From a checkpoint of a small transformer trained on Wikipedia: LayerNorm before each block, capped logits.
Each number is 128 + 24 x the weight over its row's rms, rounded and kept within 0 to 255. Layers, rows and columns count from 0. Numbers have three digits each. The size before them is the row's rms in percent of the matrix's.

# layer 9 MLP down (transposed), 512x128, rms 0.0428, rows 310-359, columns 64-127
118:090124113136131099137150099116113111102190071138122164113138148147143116115133110127105108128121132135107126109144123133138128120114126092117085140114094185146151145129118149101152162134132151
108:079133171118072134156138129128156132150098073109118156157129112127144184077111163161082143094131096130150146133167144149160114080099136119141101153166120096148112137108119125123137156134160145
092:178126125114113125103118144145109144143144137151101142153119136147086171142132125161090088144149153167161136098142144066132124114112133130116122091124134115134123099137080123117116154119130165
098:128133133150094111124129108145142153142102156118097130130112100114157169127176154094109149103079084148116172124164131127089149118096165118133136128123095155170130125132119163178133137122133146
098:148141134158073097182155122119093125139115072152159129109116154113148116133101152127099168111133135093146096116130134143135091114159134114161136124134129164155120167120135121150140144133148146
099:119070141139139164138163114140143116128119124153137095123104178105100095110133142124088145135122125142137126151143070124158136102172160175113165140124158125151132115124113129114114202136134140
093:140129121135146141180126099121093118164124127120157136109126129166160113125149101112126102124108111133172090160127153130111167133159115138102114077151156098100122132143118118191105107154130143
120:095103116135171128117145135171120074094126124077101149138151166145087116143151119169168112168128148149114117111181157094166115086127123102119121129124123094130135094136127126118112113145134094
116:125135127110130165120152140143143144115140131140131116167143132138095125115135167117165159118140161125101192085124128119178132137159142158144152058125102122098179100092127139112112130114150091
100:124133119110114156138096140102126129117117104121129067117145120142103115158123129165142191107103136086123137090108128118166158125139173115122092115153167142101114134138161124095108110137108112
097:102133083145113107159074143165115108117110111166122127116117165142172110158125117123107137108110133130132132146116167107094110114099091157137123168106178132119145135185129177177150126159130126
079:172115153159106125097118106133095145133130114144125139145166173155122150095173162146109111154141126141176119096156122087143117181144096122122156141122136130167107132098093125098146113109109097
094:138126126101146102137107190131121156138092176113162126103139119107122120144151120125131155117138141130161143166120089181165092168138099080110120137107123133130137102110092096126070152128083100
113:101126136111130136111131125110160146165100095140163100103138096121146141145079109137131089118138150105133145135123132152122111105151171136135131104127139116129069143144129125105137100121124122
099:127146126144108067071116158144090111166120116149089147100117132121109151095159094091156103128097126125096136144127147129122106133108132087174110131148095151154118116122157177130120146121104131
090:165125142175109159086121140145159164131071117134117128161146128144105123115134097148125092126123103157170159125112115113130124172147102120174129159103121107113160091117121103102135110071128131
095:125133099111131149138093139140164106103118078146149114144151156188123109131119096148134132136093106125138100064131147164122153211137126173096125135129108093158148105081115125108122118144154100
085:119136145153166164092136126136124149157110139137115164131095115131127155120155130175146116125094123127148127118085110159165136118121146134150080148099130123101097132073136119076138126157120119
119:132139129123100056116143165113167144124125128115102135118134155133109122090146117136129148188159174096119133082091109105180158151115114094128144126112124172098107115110166124093120118196138118
107:097144111150085121169146158112151162130132149128115107168153152102124129151118157094098133099156146107149162124114122100156144118107129168126131078156115112101108134142067124137136136158084154
099:128170145122123158046161152111131139163121150094127148112170105130145134129100130119159134132133138120120137158115132134122134138112116148188107125158123145159118139126135096116111121103137115
094:128086099161129162110096131126125118130136138134109098085122127151093168147121114123162097108072139127121108152133095144070093158140140114129164144129127126126154160117088119143141175125116152
104:095123116156112121088125128114111138154089133104168136145137175111096140126147126141125157122148107182122110111158094172104137146094158123104139120104145111121109119148144153100144163160144132
101:129080114108128082053157144108133111126122140113097124084118160128114139155108157077132133112142128134105095124148141144091148144101138141097114150163096126122109131180113121121133143097090120
091:124161140120114125125123149114159108133119120153153138111137107128113101154132102143138104169105130147140142163079107182144110144089163101130142126067138113149125165146139104156098117151184123
090:148119087116155107132114094153054151132120110094138142137128124143161140119106083200123161091086099130138130098156126133123105163121136152126109141135163109134147143119099107116082143103168108
103:134102158128113085134159150136131093167096185167128188118097079131108096099098106149080110157106129133110105115157116098142122128142149153120136109113159112115144119125133135144143121168102134
100:093136120139096168117135095123153167104145165128087096138146110149108149103161121123138098076146134148145123152108122137106106160147149120100108119176067122113115096110123136107105165129139096
100:137132114097112097118112163157133129094111169111140134129158132159145140174107119118103150117115146088124143139139165090152117114156097144135114099154103166130167129131079153141142132151125134
087:107137119146113112132078122112133154131079124107116100122111088134163141141171143122108130143145116140133117113069111169104136148128120114126100145147108190189143121161139079192146095124130114
090:136110121145161103158113156120129116150113127152142138099119206116132090114113133148136071111151119154143116168118143117088132147139152094118118160082140100156110119075141127178112143149118148
098:089145164117130168083167150120106129119107165146135098122137108133133105129106113159133145112169113111138102110132116139099140147095134108123145107164151150136164092129116123126147146083131145
101:103137139146124124094119133118118133152099050097142107131139116096132132122108143113122122100143130100112109126109099154185130116110112117142139083104119133150138162119119111115076164119161099
106:149126116154105142124168127153144164110114118118111097119133147132122122119120135192102149146126148111127169153136150146106099137118128086131130161131131163117100127130103126119103138157143094
110:137170114093146120126083109152145099091139113138135148117112123146113194164120118153140183047113100137165153122120104151112127126169169132120151144119127145138153113111141101169081126105137117
095:145135131138161171091160145110149120158123144101119117115097112090093147137140156104138113143147134158121131166141078111160162087142126133130116075129117094101133124098136138108098120148124138
109:127112123111156179086121116162163138170133162139124040111118146135110105142117069111119126166133125124133148113151153102137096131162105132102115117145106122140121132166096162117146175127104151
110:137139089084126104070134154096093138100135131128151083098146178121120134145147125121156121117172130150098158094164100125156154128108122096156136118127118114091149097116152126098106169127107117
100:117097127117161124047147139126135179096138111128134097137108138162108107145125125142139138156117117132146150146104150148135079084190119124095118110150155125100133100165127098115093166152117086
104:154125140127152144121103131122143099123129141119131134081139134148118101143122080119183107107118105134102118129125155133181141097122135146121137157085102144149182108136135145143088134200124121
108:135053115174167152202142163161129095116151101089150134098112138124142116127103141131151119095120133119147098135140122176123152140159131105137156111103110119159114161121142155144159105161156101
112:150154131171139160140153130110148117119149067129127166143101143142118112100107163163063112114156148091146136135112124136117181128111142161130156124141123101124149151118164149126108124141134142
094:146103124137133113177143163124100126155158105157134137111157150099121185138124117127105121097104125133202112144090108120124139095136087114158090127122150113114136134150110142096085163117176156
100:111131145150134186111112103100144104112151123152153092141124179108151087177111121145158118088132139085156127119076111139141136094151084160129122091149135133136133103129130083125121155124088131
108:124102140119138127137120171159142159157130094123093081131105132117097161125167087130145122150115087170100171168109125099117109132142106121160159164104139165097135081095127141124163109157084139
113:178132139154121172146100107107100123114121099114130127147104146123107097164140128131139099143100111138153129189143145101143146099140108175118113109126130105133138162103143131159102096143154099
134:125169132130144112123148140101081145120117129114152114093120172118122106161119107088137118167086134180116135145101107104132130148096119118127128095119113102138157142129113114124141090125124123
087:169139117101159124108157141134144142107143088125172123119106109140102112121142119151132121117141135124137098109124114099133125155126102141107112107144157159129170158095148068093106118137158105
114:095122137125134139116118146141159138120131124098134120117124113098134138109146171181094121137108171127126102101157116108094089131151129136112153115151149106173144144152112118205157122152123120
089:121136172095118140131179158113118154150102148136133127140133117112077133138141145105133125120178105143141128151121186092122099128124136135126132093151129136148143141118138155110115116107138114
# layer 9 MLP up, 512x128, rms 0.156, rows 311-360, columns 64-127
100:127123105143141132108112131104132113065152130134141100131180169176148104163112110094102105120128142102132088110116128111089124123143146127091137121139126127141113097171126132118151095117081140
097:113122162113133131105098174131138114121119132109138121112128125137128174104141197131137172140125119093126129141112118151148163133150106133198158149152176135179118140091163120127152103097132107
094:108107148122119129116100131152138121076109079116193099130166139123125152116134100136142107146091154136119166157087140155131112122125107111124118141108111100135137100141114144096131127159138117
102:134109130099185122111123102159164145124154124095114155132152127177127159105111163150106093145124138100139153145132134147081119155123158158151125155154139145151152147134157144102109143139133110
095:144127089123135171140059105068135109086121084101114179118149106117134091117131122123128155132098163114139115124126138096133118078142124093144098129141127072089143142136129159143132133128121182
090:121054119080138141126077142125161134097163151124115133137163106065085135124145137130143123122117151152102146120104108110165104071140141125115095156128099124127125124162120123088154135117121099
108:160131156140123144114173173139087171131109100120140112127142126134111134114115164093118144146112140105140138167155111148098107120092113138147121132117120148148120161158166134104137124127132188
112:184149081110108113089148145067121122109117114146130114139166109153136160103203188116117102129131156117150138123090144124107137125134139108174114131126120126126125132163147122117100129160142112
099:129152147143193161143149122139092098109127118148106171134111160102087124113117141110123110095182124112118136129135129157169129111105147140125189180075154104117148146121134133166143152126134131
098:148153176087132139127158119118132110112088114116112106128149108118110129117115124115143140116101204124144099097156121120099127147140160077166113171098118119148173106096144121099126099130107113
088:119143122116150152097144165120099136136101149096112113110120114094150119149106145138126180103135132146142151174112146121140096131112120082134117114184123092146149094127155168145113186101113175
098:118118089079112124124146104105145117133136127132091131144104133107095147129127124125082098152102153099128113106120154075096180110110141153124102120150127147142101134157177134092143134114115114
110:146081132130174132103125168159164120061166122116104119145132158129137120131138125156119135121114150102157100137148123122134154130130075155153064128103098113158139136143171151125125147125138140
102:133105177119150168116145124165120178099110102128107085153093120143167144117130172081127129108147127117136141175133123158108130119183159135135113135103147177123174108145126126113170143156099161
090:120142120126144122146128146147097099075131160125110106122170164146144168152145137125136152121137143109080127099107097119138134106114139126136112162105111131193113146149118150151123148161146117
096:146086087095142102123142089081133130120101125121078113146095082109115144112157154091098105125148151127128144183087092118138145066151102127138080085120146125121130132127145139158132104114138128
090:116125138140121067103146112122098127105142136166126092143150149095143106125121162171129116132103122104094111111089090134114136123101151126139176111142137153103177097144119151173142160119096128
118:104134134160160156096094124119155112096156134143130082104132110086104132108072126105091086094115115124116122118164117119125107130095140152123135091137095097181155141112098191125138142151143166
109:102112112086124104103108109141150096128105113131142095174165087152148107123135144149098136161132082136152129124106116106122166099143170128134122126127071091170088141145105136160122102119122191
095:152085065151124132154105157144138096097126102154121103142128149119086113126173132139126104137105112076125104078130123137162111148141176105092134128079139096120121129076131147147125115140142116
096:136118142127129117182164160081121145114144114113141137117151162146083116102143129101120067110113086152113136102153105079098111128124124122114114134115094122126139124114161114126141139074095154
100:139136131104172115129150109110142126107157114129124172098119118155115100081137179132138118126104110100121185116107167129157126124138116122166150143143124082128132152140100136130098136123175139
097:129093121116157163108132139095131138118116068128150148198181137113115142112116117137129085141099096118173126139085095117171118169144124177187123115118129120112069111141147159107117116152135135
094:119086148131175113113120127147125118131123107139107114142117147131152127143121149138103155160115134132109114140155131108112158151124083119148144100151132100146154109091106148110161121157109153
096:151110131137106126116145128109136117125132113149097147089144104145090114138143157104136152105133133119135114185100131148148119107125159101070123092096069130110142130102165144148117153112123114
102:109097121161161126118162109131125156120128043139112129090154154110173134156139112149153107094142105089150145160123117138089122124118115153128145166116147131120153076146140136205130127162147138
105:107144185170145122149166166106121125156131111133128130115147124116097141113128125139158129155116129158138112174103108157162081170151153112124135147136148107103140125137092139104147121097112127
104:127143143199135154141149077141166135133132150171101105110118145142086155087152136130165122136114144146154102143113119133135136089111158126140107144089154087132161161145152113091136141148142108
096:159138154123158122137110122105141128136103100091138158129121131149151114102153132170109157108078131113181091161154159129123156116165114163161116106106143139100090083130102132115122138125105124
100:114115178105124135142168119126130120126141111129121145146152099102129140122127118099150086132106169161079096151149135156115132122126132113160075102165123157169155105170119118099132116140141155
098:144104090137165078157092164111138131121127148142148142104113138127096148131145125141100070132095168113122152139140115117141124117121129126129073097112108123102096114103136128124169110139123144
098:097115147072170139152086115116102135124112127185107100145134137150162135131132108113107114118102141100140103159114134102051115097146100111126080140116134141152122105125121140123181101117125150
107:145128091118143141081110068125096121134147128109158123142110121142129107122107092120141136104126124156130111159100088109167067143156148158136126163157135062111104152120121088126125124160104147
105:122102168138091107128145142092140100146120127159116096114132089101113089095153099121125085178123145123092113134116149111148124133107093112115128121131133120127124143146125159096178130191104130
087:129130131099139114156142124131110108138121119121089088168134155172112137140133147150136103097110143090126117094141146138123061118134125131116138155131146175129108132124099137137132158133141125
107:117113115136120199115123118108152103125143097142135106136178137124111145131101160117121108135133095156167124131133128154137107123118138211159094134112128075157111187119113135134169120172156122
105:107103196156123161121132133152157132155138165124128114136116127126088146155101148105132102142110134157113120100113127155146109067145110123125082147174124112201164095119125128127181137146144162
095:104144109114140134154086113143096072166112084098090114148096100111132096120119132120144089124139126075151097096132143116081113112092157122124160114094115149102101130127152158123154115113101123
102:106142114130158133118155096130093163123098132098109096099139163131091175131127105096109101153094146158145149150143132107143126136159080107083110153112084146125125142144097119103152146148161165
105:145139088111125126106129167130103106113156170094156074151150133134179160176158102121130172158125144147130175120125125156169148092148102131127101104102176104143128130124139153139139124149101110
114:120093125109114151133107109107110147115159118135115128148128084136135142087134145110099161145087160138140123107147127098132117123119134140133102131131120098103088151116134168088135157188114182
089:111141121137135088133084111122146085141146076098168109127145170108132146118108104120130108109117117104112108105134162126118108158144114142119145115084131094124099108086152139167151124098151153
099:129076089155152145150149109134130108154157147127077114107094115137085146103126128162067121169124141134144136160110141093135097110134135122174114151114121132147148109098108114128166119193184161
107:146080111137141086071158119123144087092103140169180113131111144141088104155110146132106181126124144134095113118147122166137117133141092107124127159154126115114107142158150116083108149136125130
106:131104135126153102109159131107081144137157124114126111133126122098126145078179127154120133159154143112114111147123101124170069121108117122129139131131121141162131133102133132093120131146129192
112:174104117166154111095117123110148132135142147133125155114144110092118158095124151105149126129141105131149096109111136153134134122134117158156085125121165136146109116163136156162134135136079145
093:120108124155093123089092128100121147134126148077123163169096131129151164136091143146135171088131119108104101125138129137146124160156153094106153123141132119127127098166158158121122150125088137
107:101100102143142117075124130148118126100120126122107084113133106156118103095175125162126091100129187118134099132130169128121094095103171159134130110184140099140158104161113128189104153150137141
091:164132126168124133095097103167127130105097126118072137122124135142119104106106124158130133138126145119096105122131104110166139149121132119083103130107106106101096166142137122127155104156166119
099:167106141085141135131118130126108118147156092116121102098148142129086117142114100164144111103117154199106117116097126109109149121122137125139136116153176142126142159155163113110159091114148100